Each number is 500 + 50 x the weight over its row's rms, rounded and kept within 0 to 999. Layers, rows and columns count from 0. Numbers have three digits each. The size before them is the row's rms in percent of the matrix's.

# up: layer 4 MLP up, 768x128, rms 0.139, rows 408-418, columns 0-127
# down: layer 4 MLP down (transposed), 768x128, rms 0.132, rows 408-417, columns 0-127
up408 114:445470538461556447508571496496461486532455539524537470560466529524619512531352472394411540424492495477478507491535551496517461537482465505481555574560488545538425545444500507377500500447429508470521573535501579511573485464587475496476450531455452555425466532379526518470458483529578597433516590462585422497482531529509527515546415578432578411470511466528505460525527508476459436524465
down408 120:543495512517543468480523467466474415543539494531556520463512480557584500554414472429566565510492417472571538473500488477558486421496551553535466462513498403521524493611548536490462494564523504430457561636466469530503518567484507445523480473546541545434474381364466520415603556516531525503490565450596536497475424493590474449476445555512531510505542409495516475528538371539469468538562
up409 091:533534528482515464444479461618536485422497517524487490489549460409400536571517508590435518493505491484450499566519548509453553468491497498473526520497496575483626500507490528556593499401449466436434415442434515413503458436505585492444435428554566478476442534490591541595519386512489575565555453426463506517516570530507484516473598575457502535489558511508585462456477448495505466418443
down409 095:462483554517481626565441449435474444544500465449473471482523602399467574451474481570492509561567564563460468464449594518542519544561495582440468540622509441475527490464488530457563523509543558454607486527535523516423447463511463389455437521426449457439537507484533505487454513601579470405478572460581472453517551514455491579497452581542490525525477411505492583471497488520488477517506
up410 106:569505485416535532542510415510558541516489496541470490461598427511527480503532438584490536540449501401494472545561484428563527514512451499440539477453491521398468429495542545426508498512517589475531585417502452551408458560440419379426531465440502533578517411448496510481389536494550547472508416477413430449565450463478511447502572522511467464508503494537379452444482543528514491491422
down410 099:555496515564511454518570562550616487546497549460464505561437476428507503537593540399537533520525430480503536538478509612547541478507457511553512534532499449499513574472573500558412476513549521495479570483473435492495571481511456416515477452565479535471473429547473473442557409551530443526605497614539541485608571526488559504429572564396463545528548515461556525549537621476484438481465
up411 114:432475530505483517499518482519437430646601581441583475447539527390511407552466466536503561513454505509508403506547518571589523511563543510484501499501442560542576575464601582463513486438495491529376568562484540464445416511536503471442531553468466469505453510554543474544545488478483501429540497430503472505455539484460519533486433527489576515496563495591542466435453577432557398504507
down411 113:450524435524528413571544531517487491466514501500440451446474477527563463552511548451542539592455494513519550541493504470496519479448500534542555477500575496410364483504442477495479620576535514430629485444442429459478463539440550457470473533552474511458539393421474478474440491410516547531547505441504394519469438596534555469473448464376506454492509492448541564482526524436401554425478
up412 096:496489496509379510429542429526510521445520486568496539557468475480532505549495507444490447571401524492385499499496480481485589436468523470478514484392436473454488630508542586529529635451446476545517532489432508461496483625468499537504549427499394537584502466440545551461456457461462434479501465552454456512452482446481476371564509555448488507534557521518539526443525479427431530529403
down412 098:519585577492508484416496524531513470458530541486493492451498528491440444515451386572492450483523482633578530518430435519467517442477516540515482482582503441519370430570497486448505531486524526471471451409559503522495484478501477474577529358504444483525514465561487505425530463556605517423480502556556491412491419622491475521455548479584588547465512468510496583456566524525585482454560
up413 100:598534462496447576560515432448586508458519453568534486538488526448595443487479544502536456483483476496538595551594573538459611523499539407399562570551563425480488603491480493486514492501555417428609459483520473522486468508527494484568499521392571534463509502477541543578444471529446443448579471543548494429537568474440432522528477501561483491509474483499523589468516521462432609471481
down413 099:454537542440605567510461542515503512480521501484526449495493454593425532547460480468457528595408521500566508461489517524554566491478495553507428522419460441588572524551526512632522452679468460458385484505559538563580432514534479566563511559536470544534551481518509474506604459496421485545503508447514532497449517557478512539449507552492501464481507578582439442469402511532485480551566
up414 091:515436434493496540560540441458538505514466570507458408469456479512433593517425513513456582568423593486492474452495511473489449512493530433470445454579496551495395488506576513507372507493490446547510478407537520509427410525495542562454542506436479570505497490492477526439496471543497554580514537469522451471490540527383520545514505557551486608533534425381374421559542511464570497441526
down414 093:547539523429501602385496439432481366496546493517505563506463523458580440420449433569513410479581491489481481484485573477442399455470519565503486516490478493470559456436436474486443473572469518436546445495472499471491536606463496505552542450497441468538511457425531470536434483561534465444453454465465476504476566491481446624416597499494480441492444429527475519529385580518466544523563
up415 097:426531478433488446559546470384456536466558509425446522540423492542471483575469494494521500457505479459468413375496476527451539529504541427523539570473494536605484481466595461566573387565458552490471583446499547570519427478504515562416480473544515592490458526458489417531433514548455383464460414428519541520457546502554534494510537558502474546524503538458454536564555431450540515450573
down415 098:573537512530535556573531536499499527464538451503532432470413400562509520520593554536505593559556422570539484541479492488518621452484462495522483378460607493436480587371544425490569485440583440483460473519462510488484520509511508412511445518537588494476465508560507458461505518465441536482537518598444482464465492541444368490529475501463505483570581544445462494490403507467544514512438
up416 093:468497486489533513503529471508478452601489495414501482492576614524557564545413447547528600504458449499598473454359588496562568508512518428465519489545511488478551534514397456465550491488502497380511515482559563459458543446524520524504532480531484596542512480490539455500550461532514520505460480617523478479454608419605518463620515508439556439472498529565425502443553469523462423517478
down416 102:506495411481564424500498492459464489464465499535536512532586469467538553511406475466476434509599583514492481474389446495473538475531484444430433448526502510493581340490476419437459488401470527490427519430489525591486518421498545493517432515506502550527467527501546446468543484519434477470441437436457447543560567514425516529568448496590533474478477466537425456468569553400360482504510
up417 118:467498571521521436438460583593514533532457460460526525454503442468419486467474489517505507571559570519447531638423563491483486443519588502473500530529507490468525542481404511479430512414513448492464446537509507607422446447459505372472487440456556531551476479511526497510416636546525431457486441519431478559418597554473564509512551589528462510459465511499531484541530531495570494546610
down417 107:462487492506605401537458483475564486487464544484449508500562421462362470430500513473502489542416525471453552491558489446516641453479596485530500529506541502500375435579482544488498446463522508487589449494555559544472497461512482466514544512447444579505495486570483504514558519504460463576478550440561523531536498561486624550467505455548546498468545412591499461370557571528592480518477
up418 089:549551449456536479509515535508426548538526464453474493486590518531555447533468530518461508464508589427546487426437489505590486537436544502477511374437544469420444481536499505477422520440527445485499508444448465614362459509575548473525491568474557509506468610467509528547533483522534568532590541459372423518610498507515514475559354473554444526486539506507512504457570480482527581517514